Weights of a small transformer language model.
Size: 14 layers, width 192, 6 heads of 64, MLP 768 tanh GELU, vocabulary 833, 8.57M parameters.
Architecture: LayerNorm before each block, learned positions, biases, tied embeddings.
Training: a variant of Adam for these matrices, 599M tokens.
Each number is 128 + 24 x the weight over the matrix's rms, rounded and kept within 0 to 255. Layers, rows and columns count from 0. Numbers have three digits each.

# q: layer 11 attention query, 384x192, rms 0.0928, rows 201-236, columns 0-191
# k: layer 11 attention key, 384x192, rms 0.0918, rows 201-236, columns 0-191
q201:108115161101113101139115126137096151129136116125152119118145115150125130152134113170118122126099115132117116153127148104100145132137119123102138148147137116134093135100137099145133121138139130158124138179142130106119125096112086133097164104133170153163103126128140115100136139147126105154106157139149122144109157150138139140112120118145109144116116145125146108111167119152094095092111143134124111157086108095059112133147148127133099124146139112103103148131170124120108114115129108141133115146116130095131145142160133128118109131105145143119090142095180133116128169117106158165
k201:126182114112109157129115124139085134153128096113161110112130135157146097147142119139132122121138119111146119119170159125094116122136133131087122149115140100142100084111120119174112110093155101137109135153154147105109156129148119127106157100164166114135106130134106121113134151119138147149107127119132109125079144127189136122105126114138116162134125140118104145130157143126129133112107110124114111154143112123136133130135110124163010114137144153107139120117133113151091116130112120146139106144136140119138117152130122151114121157125132153161105123127134112125139159127126119152
q202:104141123148163122121158154118121119122147121120128115133120151084102129122102090140100152127125147115144138109086095162104162136109160127140125115118137107139120155165116116124133139102149115121166160127135093122138114117117170115145146150144128138113117164132149150118094145110159153131141124116090102157145117086111142101116132122107127131166171110111120139141124128129126129149113083118136130088121131123118125148126097141118144114163139068137147099122118176123111143096104112125137122149138156126101143118142122151158147127123092120138140154151132096154136116112127124143
k202:120098134160140123119128136098106150095106129156090116166129136121126141130099085154123127138084126141111154127098128165141125139109121137119138101135119090149133138137103132121124126135156169153162157123140095121162133077122148159141158141123117124128113144128162167110142113137116121124157111120126131124151119138071118106150136132115106101148143117103130115148115115140116116124148109169127151097106162141127132111094139108114223111127132095143089104132117118092141140125165153101093128136113138140107118142165131154165136107154114117101144135117126115137093130112142135130
q203:136119113148113092150132135155120153136142152149110110138124134151131147149117129150134139117131162114197157118117153153110095132119155127114128129138128090151122142122143146100115148147164113099140105129100135104143142104170093100137126103157106123136089114109147152147150152136134124156146120110112105123112124167116162146154130115154119137090119140110124142130154124139072140095135138186126129142102120153093127108133111096113115147128167162141142118125104101125128115129145108086078110077124129123124135121114109138136171135098119087141118096121103122061102099118074158144
k203:101135133115122153190126118190132143126170131098139151136117110167086126120122155122110128122157133115154154133145132119120114116128160133115125147131121088103134110115126134142122155085086139147117120160145162128128140156137127110103127124145145114119114125119134113144119162137128161133104145083144118130123134131124143135094145159165150128106113179115114148121135147138120112116127124193125127165100129168123140132105121106136089173164144133130120163116109135156120123147093095117124125081105098119123112111106132136094173173098122112117119139114108120078153109123127117159
q204:161148092106130110088090097113105122133138130137123170141139103128158123153116126142121132125104142129144133075149100129109116148157111127158162137137165126109108131124141119162151129113105108155096113150075128180143155129103110132137127115111126153136107149112153130130093172144114120127153145130130126114137107115138069132101139122138141115125091138175133138190122155123104146107132163128088108112173109148146144124127125129148113076094125177173106125112111126144121108105142151117115072110116075098106140152113108118158098115098139163124107116123124142128185124144075118111
k204:114146089129109151129100103127125094144127100099163161136095146115181133153150148106127128119123164099132146098137124108133148136137141146148126163119160142171155133126150114147115115139087103102139130151126180160129126143112160124162142146140154170124111126129119087164083178124139123111173133131137120133104125094152119144103101100114161130146115121139121129128127152099120130145084114145124096105092127117149133116164123122187068088143144142118125149100146139125090089111099133146144074080162091143150164110107140132124132146157111128124177148128128159096138116128137113146
q205:116130149123134157094143108112117082112133145125127130159109129141116149120146152114123109123139150151098091111146112088158135106120100149114132173117152133131168135130109092126127114128083098154131164125119132137126125158102129135155162143088120112094121172113129113156127097108091131125124121174119142116072102137113104135114136149111113140113113112125160127174042126134082116144091136139145124120101144111129142074145155123121177158114120121127074147128139126102120153118140101156181097113111110150154125129123121135085126149103114137145156134096096107166127115107150111124
k205:097122156110151150112143119122147083108139151158104136150071137127133142124164118131139158157131128146106051157123099149181139121096128112142152131132143171135145128133125102102072101167123136129143152114107129126135139131143126118171126123110091137126114151139139125162130126110145115143130146181126148117073115110182127110122118134112103125152110114104138118172097112118133105138137111107108141126123107130125148105149095127103229128106093116121090099122164135112131130140134102164159127147141111133124139130124119116109118117114111125130140155115122112168123139138117126135
q206:121146092154103120118126143146127145143159153126111116147130109127110127164162150138138125136149136142163089144128138112119107161140168118130109178180147105144133100104109181080135134145118084111135113080144156127142145106118087132115107110140101129143118146158160082115145139114159120126104136096156128067092163102123158125130153134124101139098135165155135153098144105124155069101126169164125089177125101127168124141132132095128110126109145115141129132099101127136146159178150140139147137106107141093132098187129153125129147112098151116160110097112151110131122137137123159134
k206:090136093098107126117120140099136171152125138136128147109151091142120136172151147128135131097158129123135137103142145109144116161153128118129090122148144112126142123095107151121116121130083078122134110104139149132146127195126088131122136155079146118129159140130160104128142119129114089078084127110122097078147123137110152135096143116119134153112132185142163155126122121112153097073166129174140113155148127147173117129102112130104096136111112106160130154127102113136126139149102129128191121093068131106110110167137128102129150154120168167174097097130149094110114112137135127157
q207:122094138171165124168138132152169103091162142136107115102101149122119153114104129135134125119129112107143101135129149125103141159139173155127104124132108121099159173094103132141122083134133132103136129110187168120158104132118142128110123125121118139105131111110117131117164163156127107129114122167113073138123116105139156149098117138108083146128134081133103121136103110112148119173120125109103085120110107113110148112184106108123115127111127128095166109126156127105141144115165134137157116140134111158139168078150134101139155138105130148123156115156157124118115155110095130175
k207:132130103128213136142146143126136124161161134110103092127117143129154118133087121127117077147117108140163121125119107116070120186102146119114108153115110094097119153064111120102113102113128136121145112131128130110135115121166109105126134106141138100131165109136126146159150158124116168131120110141134120115128124108103123135148142149147076143124062088139107134103132106169155172107100111139124132147167127153125116114161095138094100115105126128119156122129139108127145132117148160144114130091111125158156139154164130158165174134129105143129129123151144107139109136111122134116
q208:136106133137154080124118147075151113118085154187134143138095116129144126110129150118121142077085109167138090157126134174114144105136106116137111134142170180134131104148093137170111106134139157155119106087129098124135125141108138160134112157100115145097115147167144136131090085072108126113128111095106144143159112137133087129138151149129145115127110117137136121148138121110172160121143111074120118147121122180117114132137169159140127119114119153136117167113134148151130118080138127128123159146159128161098105138131121125102112127179163134088107142132105152178157113142119121127
k208:130103147123104096126157114098155094138133135135187140117115137123142144114113142110094123130090113149110092135096150167077135114157120175117143164118156145172113143148104104143136100175132094116087130089108115124148110174136166142150130124128136109147123152135133125112077096093119150108134120113116130132166136147133149097125110120143140092159152088135129139133134182139130138161087109098140129110105121109101139150160148143109077085144105115115168156136128137167124115078140128112157125138140125148089124086132140093109092128166148163126123148128144145145136135165143129117
q209:108152112151109105160163109091108172104164112109118140075128149137112174111134153124123121078152141102133155098171141132125103116109126132166154092122130122145105113126150144136086086116167128135138132147131147122113143112107136112139145138118125088117143128117122167137105159170149112140109104105136119146149155116107087101110143174126085130110139125098135114131066138161115110115124166139127115095141154149094106141087076150124177109104101101181118113145118125126151093137132137117131136074152132120085135116156122113122120141102126114192143108151150126089148139098103118121
k209:107123088147133131170143131133119129167123159149075129115116175101145170118119175125111140132166109111109133135143097123147067150111117159126092155111134110141148103139167177125119105120139149119129128101123122131121146090124123119131162130124121117108119111108143164134087152154157170145160101111154102121146145133109120126122125124123097172096105126095103089159071119132104096109146144154108066106129152127131146101073136143120218110130158107181097142129138131105135124145114122100097146096138095165113103089105094133142114113084102102168162142132131174112128140133134134142
q210:102173136180101145109145132123137145123126127144117107115132133094136114118102130147112120124112129173127111134145137110151111123108129120144145122141117166104144130143112093142147139149133110151140124136125130145121153124134155120123121160127103128123090142107142136132115143127112122127121107129147128136137119095119137129152109105116145125129115122104132137154124128139122144106121096097143132130121131138136150119113166108107065137125117122128129104161130136112147112096116117141112100144124141156127126165136110118118165109156125139140137121127121128160123120116107142108
k210:133121140091146131133104119124110123110160136116174120128138101107117118144145127122126141114110157101146141123151143081121103160123137139145100141122125098125102107154134112168128122117117093124110110138095129117139166151135156142133133108139162115131132138098125117142130141149134131156089135107136127146075133145115109101136102156112145137146127120130136136144130119118118174156100103126138136130115134128129144139137148138129028122171132147114153141109123109141133138080136111132151071095142126138136117141124094141114146154155136154132135128147137138127146121133114102107
q211:089158145109124169151137127139094128125105114102141125103123120105166143134144137099111126146153120111128143126094134102139082112137135102141109128117107143110164141100181122148164131124101119129119136096122163096079125112114140154102099105111124142135136104159087114133132131139146131093154155154096085147150131128127180109113126120137134133143122118171135123123108116138107136155121099127134120110156125159169147128128122162129106113153133118088150129125146127112113091138140159134137121165177133112126117113170144132135094118125100119122171159137118136121122130122132138128
k211:146122133099161129124114151097097159137141151141121115131122127122116148128139117135142121133119123145148147121109118125147119129147121083134085119126080148114111113096069106111161142133133124138097139164111139108138131097108120116135120094118115120117153105150138122122188114128141119125196134157128142142145148100131115135170119109115115173099110124134110161135117115123105166149129181116126178125154101109132112155112129133147149103112129151138141100116089115103173129163146149121087154115121125116116128147144140144127089122119137092110166132126113153133141157141110142108
q212:079115124110113130112156176130096140084161104123149096132114112098155141150130155139127160096106129137090110140120123130173140100142086132133148160120146121154141087113100109148126122155103111146188173129135132134145152128124132137135156115133106115111134159130116123099114101143134116152149115128106116134092126107106127110127111129065142131120114124126160118157096123115098099126152143133158131167128143126150128112122148143122113107131137102141120119141116138110130115069121111133146084108126196111125141151106094140113157146111128122171123115133185149150112119141118188155
k212:107119141097119115097122143142111108152193108135159120128128130107134135151123137114145154134148138170119099140141095120179109104142114128142149169129195119138095102133098126147095121143108094136151100147149128117123148151099140135139149131126130117125133131139163105144124145128137126104098104098134117139091145122135122086094121142083132153113093125095166143169110168113136126121109089179142133178138123133138140123089164123141078108157133111112117122099074144110131126096109100115148082148129147133091138145114084134093156141109108155159126146119185153132117140151117114120
q213:157095100149112136168171140123157161139114116145116119108105110126136142149143138142116137190145097119107125108106176112123068137133129137098102093110115119096174110079086128094101130139124163094130137123136113138103116135147090073165074105131099093142147141126119099146135094131102092113117158215126128109095136094131141141154139146152079168078151161121124098148107081121108108114129166112132122134110146145113133124119114161081145142105134073135127164151176106172147142184116125159147158143105096151143117132136172140122149151102144115157120101141164141142117123138174180108
k213:119116102153125133119153118114153152167124125129129117097125103137138161111140147148113094147144074115075107161136130119136107109129136130086131123148187136129170114099068122099131089104109148141114141147129146146116108181158121061095096148133142134139127145100147106141096116136111128152057158149151169143131159111174128105108129168117126155129077168144138110118083099151111131072131159101122129186137074106123140120118114148104127124124103101117152139117152123142121170158107116127131154118082108174150123160117145151111168153085144155169103077127183114170131127097130140140
q214:079115126133114106138143137114117124141168156130151126125142101116137116117146121090145145075181138124128094099174128096145153089158080101122116107138174135159138150133154152168119110112130079137149160109139156103123115113078115142116165143098148128110132119186105113159135138137154163111104106108130114126116131144120143130115141158118105134108113120102118137129162149131157058111111133199155122136131114145130148148110092113123131125160092116134139127107076132085110106081134091095189129100155151109104146093098118099112133153095151126162113137127137121096114112114082132148
k214:125166135119105066162120151120141134147150158134110109156117174107115127110188158124131153143183142151182076094173084096156130123126148114134108136137161126124106129128154170182107104126128122135130139079140123107138142104080129168133171140132113104104124112129165135123154146140184157124166110097133113091153113121092147116134124125119072128102132130091106159140140122122149098133135106157157127136176114136131128144080077138129138095159140132148129115118069130108153108124119150104143150066154129135106122098118102087101097110125130116141121162133118125113097116151105135116
q215:089154104132123109114147131126125162136108160121156143173117158157120114149150111147126150118143119127169109137151097147160074138126132130139075149153090172145137128135139134124175144091110106106129129091146127130126169132112101185132137130092124110116165166114119109133174158117173096141152126095146116098108148131112216145135103122129117090137159115078117099140134107127125103144082126136126148126150107130128118102089146140122101136155143094088145139114097171126120110141165127152205119121139079135118134077130103091106146105108148183118145175111118101115110137159143129112
k215:109175121141155082146173141119131159130160165124135094182107142170130121124118088165118114129117133132198123116123113144153099154146131084165104086138084158132162136154131145129167152110103101113161132121108151097160138137123090141143124131097105090116165163123119071103170121127130103116149131096119121158104123121135124112123110099159090117113158135109121155161139113107115136167160139176120143151172085116155106125058133147114135171147132104116121114122106146093125114106116145171158106099106169125117113095152107107134135110111155124134114103113129108122120145170122161116
q216:114146123087135129116162157128090160125131131091148157111121114157138126163137136130130157095137133120135156131087101106137103088163125122170146148147101094151094120121164130128166119113087129181126122113127172121120145117139136110132173143142138098174150118127097131152141111146106109115143116084114130125126136145088084101154153122111145109144147137121152137118110152122091149120145148141146099132165186174153107127101117154131129104148141120170162114135110161107105146122147135124123088105145130120149126131087103110130119113133089143141134126094091149107173100115137135126
k216:119107110092135130117140132124120144108171130142135123124112120150117132117123117103119185160133098107162173124110086124130114114161146109199130139121121138160114118134167145129128151130125138128127127120189172155136125112089129146149135120152140136114151124156103120114127124133119118105169095102110148147099125116189120135146141114105155101108137157103156123144100172084125149126153133130127114112129199113133154114099146100141185129155134126157111134137122154101147116121105105120090127122154111109102118120122115111120116122116098083130147140064100143099164102140130141097
q217:134133095121125138149120118100086147133167159131144153109095135126123117159118149100140140089172098135161119130142124104142159124133145146141136141139155097142173118100099148144099119123094154109144127097122138089135106158102099176149152164085109138110182130152102113154143095145169155089104118118118087115111149135109104126126157116072095156135121097132156126080138129146139085130132121102127160154137083137166167152103147136134129121120171125100128135103087140113139145131116165088144137108168112050109127123146104130135125121135134127150106157099145119110121116151104131182
k217:117129104107146106171164165115091161133154149165147124140142114132104106139146145104074137117175117129147121108107100122129155122131131131177118146142145124146121106127087166153121104170144100116095114085144132102154106115130114140151134174084093147111129133130150135137132122111133181109112104067125090103102139125129117135124090107080089111107134118112171102080125171125154107158112139115130136120184097112139140149091133130138102135130134135126149134131076132093142148139111127111147142106138127102133117133123098130125116118147098137151118140132120154107137132106094146147
q218:129068129115167089127145148116151105132125146132107108163139126089164125134120129085136126124115118126163145127135119139155145122141110128137168100108115143134167135144092138130143055096130101125140122134134125128144109134129161134132142113146122141119157142102131100135167133137148142150158103103128094152167132153123099109151134150119110113136129053121147125138114142125137137140115104122123128100129114131127125109108100145094142127123118080138155101109104126113142153099147127105091142143141149166102151111132098125140116148147121171114151134151129140144130113132105137121
k218:119114121132130091135149105149117113134125143144090094165102114100130137089119145103128098136104119155131123136116090141124151140124122126120178129124146169132146171152135136125147118137117146141163127140119129125127081097145148136128128098131099109123158118118143138109123115102151155121163126077128128115150137129066116099189117140135133090117113089115144122151110150165149123125126087134156144114100137126134134141134118126112181123140096104135114127122133128137150132122123137131094161142142134146105108115135113139155133110096122124102146158115134152126131125135138142111
q219:154163134131164128129107104123147134136114121156102132138117145111119123135087118112111127141139133140154151089164116112079147182127115139131125109130124126093128159157142121160123138181139100138075137131093127132141108161156142095159116094136133118123105145149157148173126137136099147159130129134147139147214100099127093094130082139173118122141127102123112114164114154118142174146126124096094145141124132084102179102155085108122109142130112171151131136101120117133103127100106097095101104102061103131168137103115141121094134131139147129135160133156077093136140098148078095105
k219:160148161181169161157135077143133071133089161106085150154099135140117091131109112107106134148094170082120146144155156099129159158111083161104100144122112151132136157118160127140124120135116133102102180137119110159118108131119193110135124095138100145129105130135095172154122130121105099144143123135140149136176131132107115127122119135142151123153097119156124105180089124142150152187116102139157151110104141153112163081167118110124128136114140159142098142117156124135093133125152091125119119083134096114130175088091168139111143137169124075084152130137085130128122077118112115120
q220:134105149135184154140156119145157110128141112150087133120155129133115157116112148130104146127145129147090121121114155147121159111105153144163132130109159116129129128140104109113094119116155112126109132149123124135129113154139146077167094174127134133099123126103140151145108138099081103145079134121062119114132094091114092136108177147126119145119114120135129120143070148154140167129153134137124108120126169139111163085120126124123110142089119153092128123140163156122164104104120087122142072120118085159146137163121132112103122133103083162134156115113114091121198127119189120127
k220:127094098134166156157141119128162103132170117111094130137112120109125175126116158139098136155126101117052155157104127130115130137107152154113156135105108120151158131126186111100071108133145152122128151139147119165129126131149147101144148129157161161165134153157115155142115134129129128132076130164102141098131098113186124115095150185127144157172128124148124117106069104147148123098136114120120146094117128098145144118157085117115137115107139100129140152136132139143125142074124092136117099136112102152175158124116142120113112141136109133143179147132158095140160102110157137098
q221:115125161116105122109132103125136108133146120125101139134132136136123147131118137132169124102142096184102135123123101113148117131120112126147132159175134165112144118134145128113131133143107116141127167136098136132101100153105137158108141142098145115103139227121128129156119154106121094102106136126078151118108115096129105112154146152117122106122118124124135130160119110138172109116096130136131132142123154113152126113091114149121109132122070096123104144115144134132128129102142156148172127095112124124099120155126169109157101129084145194143118124082165100125149164124133147093
k221:121122120119129114105147127119141119144107165107103095139106120135168152124163167138145134110150119116118111143122121104164089121132103122091112146150136144128159114119147137123106089150145094143142121117135114125141124135138133148114159156123145142157142151101121116143112121117142088147109160132106141114130109102184149124117078122120134154116140117157147150167097072121150112116134123130123116119152112092121123139087096130134102125126111108125141109102122128105097132113111147123162098103139103153119138170129115154180071131120170184147165144107155132124126113189136144109
q222:117134135114102092134149137110144143104156108111138152141115131165087121171122133109138148125121157136146136135146130187123112136137135148151112148133109155160123153152142154154098157159139104137163154089106170118147142076156141123131122119159120127166124158158144141127127123117142100114165122131123138125115098119133102100109096156093110101137154064126099108144116123110136129107135135183140117127115161144087113076120109157119144113155128113135080155107168109107141145127130125128126160141091111139082128123104151139136133098084146148129134120132101158096116113115125094119
k222:107140159111115146125155132125155130130152128110133088139133158168129078174161087108096159130145154122123147154139144178167122119140108113154120090136077130132119159141125134115137130134125176118115134121144129089115142143126079132103154107125112129122114146120115132110142104117125101092203131123152135153162123142098138132138141117097120110133135118104147109168105113104109123146184126159129117128129159155126161102103143122109166121146102110125117153149172120131135107148130156107079147166124122138075127116104140145160132125106101144091107129124093121103140090141134156099
q223:138118149089111160099123114141123096162145138123122093128136097110138119110131161107182121136170131120082125094185105096173124110143110140122101118113137136103140124125175160151142095131118111120107121126145138157132118139109117121125165123130150119149140163155084105140150117133124171142101122091150139145131102131108154106145133161122108153101113109133146142136112137121173123150116143163133159136142107080127130174083083119121068135123121117131132117110131123131123140103113118143126114127116163129107144135121117144135070121123154152129106127138170101133147133150126159118
k223:170134113133116083115126126117143115146103126130085115149135093102125105111165193109179100123170159139120110077161105085172124111132122130110121120143158152102130143144168140149138130106141107142114105103123155154122122112102114147143134130145158136127132120134130140161182126122148104110119125105123165100136126125149103139149140144129125127102153122116160162137115109125157150148130110136151123123153104129151107153072090128129049104129129100096127129122127137129132128117094142099142138130146150102140153134112118124148096124125151141162154136153119135096084158137094133136
q224:125126138082146140189166139129156129118143102140133154120159120151076157139106172109094126141134141131131145136165149142133121127131157115106078137069125134150129104149099175141089121137126127158097139123111110132119125123166142117134134142096120109147126113118125117139115084105106154130097121105135099128118126175143103091102134124122122141092115127106144096129114139129135133117139124134159130134105129102122146128111166111107140149140130140126137162101126108149160137155104119128134141118102138154145097149122080121069116123152105101175104130114133149111154085098160109129
k224:150115141147108128155171102108167096109136118140130144120140128141100153154126138136118148122168096123098104164140145145166148129137122136147141102119118133148132112173128179136105128151118184108107145106139121141093121151158123117129103144123100166115107128163125145103123112127098152101111117165149107105111119169157075116119134160110093129133160118105115090123093156140144102141151109106134118078126113122142150101137121098069157144116134133147082154140124120151168133132127118130116149201099105127136104122083123061084130122126140137151080117137100120121178052135104133152
q225:143127150102092159125125106140129127117112130106131144143117096157109107121125082111128146148152136108128136143113115155101099113120129082130147130138124144125161141124118125077151145122088135118118116155106164167123125128120151152108126095118127144144105104083142088158100155144156145129147151123149132129133153114114180111133121098137123122149117083131128162162163124116102097093089101139103111103083114146099132134131123133140170134138135138122107122114157127138117103198111149142118176134137098090120138123121155142179108140113095140107139113088122112117129154141152114151
k225:146106136116101130121116122151110146116104123103103149184127110158148133126160096132138123164115128112134187130123160166143103133127117084154163096130135147140125101124079125095150140132144135124122125146112149133123137128128101134091134130106092167134139106105117111143132140126140081136100157151110138126131124106057142147152125096115124134133148125108094128145158106111101116107137159126102127105108130138141106123124097140137234168110120150121114086108153121146120124162120156149106130161134118110141123153153148111182089111103133106108126103113138103123145163123137135145
q226:141128130113136138095096125109089143152114125178112097113136114143152102106106091107137128126108117131152138174121121179106161119175114118144153157121124128132113106095089116153162098177122121114098171163097151103130132150125105094139131096100154160115131108110153111161165114134116119089134140145104126146145132143101127147067100124134162120159080137165105152141145114088127148123132111124155144144098095127152125097176141158173112079099094147115118134132127126131130114122173133118099101116137140112121117140163151140133114148141141145159150119141108129142111101125109158134
k226:131137113096114189110108158176115072162123126102136145105117110135122062102119140110168112148128158146123124136119116117081148118144096143120133173130147130103105116137104104131118124154095134122075144169128131137140116157127129133162123093106119115147151109157093108162139119114154120141131110169139123146114160091095153119099122101102150127149082142174127136121136143139141121122087115137132156157137115108138118107151130149174052068132126150123142133121076123168126109128147133181140107094104179120124136146119150157121085147112143124138156136123114154150138136138131134175
q227:128131068137113123164133162177084144104138134139123100086079095134138146114139139155137101135147115120130139140171158141083114122145145123106152097139128125131108118125122093138136122109117149136118125118140145105156100093086097134118134127136147128145117141155116105102110166134144141151141125140178114152148145125134082136109148147127105155150144098151071136147183138140093044093120142117137107146108132120104139130120148125110136094120150106150152128125113112162092129136104122086098176131126112123113142100162134180148144116095168095100136135087144146106163136125101119153
k227:098130095140122140122138162127087156159117095139136128115110158187129126116158121131082132155131087100160157098187139155106124089104145133115152103122165094159109138115105119150140067115133131139104127147161139129125115129115115158116147132118133129103112108119135143140116141140092163115161139099154133136137148128081145125127124132128090129133122132136117136125135149108110075076082138119140086133099146103124115100153145110170119126128146138142132149112160127140078114140116109114136170144108116115120111120142135133147118112165128112137129126128099135151154155103129092146
q228:149143142107088122121148153147180134094142159141108106192127085079112146115140108106123172132099131123117124134136132118130117113135138119163118087115146133157115154203118162119169166113122115131164115129128146131120174140139118128107131113156127140140088128107141143125096130148119100145142069141153106139156126116141173100137127131110161112116125134074119154210103119128131167071148134157144115107144146197141126134104139102099134146152126142185119116123155127136127107120109115122110118108178098157094135101124103106117150123082123085084115125126117093129122112136098169090
k228:128109150127115133130106115125152118113121136096182137146106121092156180093134145131154170105126133137086157141137151121129109121128150112151124107142167115133118135182108117143144170064095094150182137144095169153143148159104130136142150124132143150134090153151143114122077146131140105140123126138125147125173101099074142126122129165167159138130106124099125161142107118129153137113090117183142122129127158152137124124117106117113115147151110095144105110099144147128141129107109133103133086106114118130092136085122105109072136137075108139103119114148107128103130140141134106116
q229:128163086139120142099096171124077102156131128114116157083117106133148127146122109191144080127103118116108149121127101109085108165128139136144157098161092138118133147111196105141127118109102123133104111127156149126118132124097104138158155117129136142133121128126119151151104159127143118135134112155141118127096087162155051143108130144125115140174149149133094060125147153139088128140111147084072119123090178113107148082132164162109148147085108166135130114157192121142114121154127146132121113100148085121136103128110159143157124133171117186136194151149099165163110135100141094124
k229:091154150128148147122139135119108114127114139135120108081116115136147108102126129155108109138084095120144147127112095118121140118103099138122155138097094148142148140101137108108134080133128137117091128158185144115126121108094155154126151117147122127126122118091126115108146164133116095133190125148134116136086129141201144114146105099129101117127108122156096057116134112119074116154111158096103120130079160117093148102172168150118164131140120170129128093142196120112134122122156094148131111113173068116148162115163166149172152147164097112132164145150100173145124144113145133090
q230:086129167165117101127163156134078113153116153125120118106123147112107099148151137128131116129107126119137101122091167145143177094130151128125107148148143117177115113106129074110108107177141130133152129105122111098167121127116135116137110129140094104085109135173146121097146100092133120143172123168109130101123122118144135111137106122134151130148124121152154113082129105088132087129124178150162145145119154115138066095111158195144137079111163073137148161129131181114122132095142120081128125110145159145138115156161133169098120141143136074109166111162111174194123154128112186092
k230:077095154080122129115145124132111155142119137145116135102131119136119111116134093127119118131114129175103101144121128186159151125116140127129114136113151103131130146076098105152113111187132134121125115136121099072153125155107117152164120119108111030128119125147136116086118095118125147105134139155117127110126164142127151137115171144132160145121091146165116151143128183131128110102144149167149155159103125110119154146094174127126187085115081118108146168111108129147118153130147082086143154150115142124092086151147133181076128137132110118107130111124129157163119185161139155114
q231:143151113128144113145099161146090136134069130124113144175117104131124160149149123134162118150074132132133147176109113108132126104125117162077141124143122140145107123120150138097142144095177128129119128168121123122156113110134095162179168133135104158137116098116135140112150146122138088076162136160095135142088127144146114118133145131140153152117139121101120110114187110097086140150104178146139099119125129106133112150123110141159194174141101105095136120134117159105059132184123129138126131102133107089115138125154133127142074105109165129136156133109113108117099124122137115163
k231:095112159153090134129096155158071161109108159165105120150134119157146155120116143127092075091088138153138166147130126091102147108099129164111154123125157132113121115133118119083194169124100132142157133130151115125121146102120101140147120128109124106129092110144099124127139105137132105108166155149108106159085137104207174136132129096115125151093127169129097139103148118138148107121149146142128101147155135105124148124147129114140236165138134158116112112111158117110084122193154145133139161123125138131075104135147132161133122115119130104102138149137091114127093107114155134149
q232:133090127126120125102130136130126127129114126140104063155119113124135122073129091117113078156128122137101130126144148143136149129113114090133164059175102152133106175141143122091155090157152105145130123138103081120155100130125172144085113136164146108146113149123102132115118146107099099126149137142182162157132119129156149115173094157114089120191137080144111141131152109188114069093116111143118157115071171090083169123112128123137115135114088090133121096114138156136076142117118130143093168131127110161122141112157190165145132125144161154055198178110104124132114161170155139126
k232:149128149111123162111146111142081133126090149126112045138112109149118116086111100146112116130100162136125142133158157193127126146118167096108161084103129175102082124125179119163149097105159131145122130127109095133130114082139146116086148115159146088138131141120105134150122126145124078116094138112139178158140108124072135128163088101168142129139164138156093119127145105138131096092141155115159148116068152094067131136127155094161128159129084126109133112148188098149087156120107089140100154129131148138116123132165159161178096115143119132099139130143122129164148156107144118078
q233:131118132173142114171117127119158116112132138105121154103099171143153133149169120123138154117160123087137166130087140105150100113135152102139144137121104104093156136111111096111154094138115153139131082106095141112118099168179178136142118142108109140172172147098144140139099119112120162134191148124064116140146118148118126103224155140148117127173144113144172114123072143117121173159140120080093131093116144132105085107103125146122080150116143129137130121143138108133153128104101178113104118116149095175106121126121150116155130131130077173089165125116113184114141134142150127116
k233:155084142123166109181139111175121151141169131116102132132129114148111117158121150099125140132093122095157166144091150125133122131133173099152124131126100145117122132110117130107126106138146103131117122147116155116122107127174194126096109109156173142145149135127126102103094136112108148120134114106112145163114124121214125108193116164166121103162131107163151136098084160123123179144140138100111148137094151125089099128117147118132167156141131132123143126108157145137133162082096123102075146108166100152129120127105139170147111103126094157110146126070160175086152157132123149094
q234:117102103132140116123123125116137182111106092095183134131114165106110141144077115147081126172106116146134148109135106126157098100095143092139155148136127113166127143169116129136141123119117092118187130143135111170113145106125150118135122181146127167117133104121145108087120162165143118159086155109190139152136139133135170119087140138119115094145129127123057109123124106140141114123114061126116166115132150126167111155123133091138115128117148137134141068097104103157150125095100119168156099135130109154143143144118127112097146107127058131148137140132149102161116136122100118150
k234:160140094138119136127116112129090144129142100117156109138144147143124159205092088143147121101120133107139137116146127141111117178091154103155128108122113087150113100153141129137113162107120136137162133106151116155115116115144125121135126136134179126115154155110147109128168152153140125160111123114143136168093124135044108127110149102120114128108154112139128086154127120087128130172152101102107110116127115119157145134138158119092062147139164137150138106112131126158171135072101120160128072115115164113153128100099106147137143127165113154154121151152155093159118093121122129086
q235:149152123162108149099117139129137116168076110104157101135110135152134116120163088133132110149096104151106117156116140106092114120115122147102126101151099130110105103141172079072162202119151148140108129131145117121093118137128106153136115140133151176125103162158112163132093144106131124132115124147145134134139121113138172141124125104177134128167153177114121159064160084161141138116126131138133097165144100135110126149132154135139113156145138140141100100148129156146081134159126134155132112119094106062105090116139174126138125129164186170102142166121126087149091133138161130158
k235:149131117139131143122130132100110160123074116099155101133116119134124144122141103158141136152074136119134147133135136111083126103136139115078131093167115150102107056107121118128161178125145112102116131143132113110123095126142112166100131156133134108161085160115105139123131130148089094152114147147117114137138116120181162128111136095161130139116160177156114135101150059115102152121090161121140111174124121090119103134133141133123109151127135159131168093134127115102118134137170120139146130119111131088114144104173165136159101135159149108140108134141153085146059157116142139140
q236:133121132114147114158139146093192129131116108164100085137146163110134135113090092130112142118090146161192150141142126182134079108131134100145114084133144150113165156131106162100123124124143144108142119113121140143129116096126117127060109136139139124125151096119122127152107112150146134155153105096171114135138145116119126110153114078149130116097112109137106183174162107108116165099145103113142102087098126216112124129123123129099134152141094133147135104122132106130165111149144125134052189150126136145081137099146127134141132130145144116111097116145094113097137123149093131140
k236:134113101156101124160112131137186151098125128099174144147137104080119146095098164110151134146124120112149129134140144147081107170145148138132123125129161115126122121163128122130150158089103133145111095133088159163130086141142150088063114134145130133141140151116115131140082124124175105130112127084168103125160138132017147133144100143154161127116158160122127158142153142142117175128088088152115122133122122131124126143127112119116058141138109134158156130139106138175101145130124155116096146181121112127122072120123149142125145135095169154132105122102109140120201091108136126125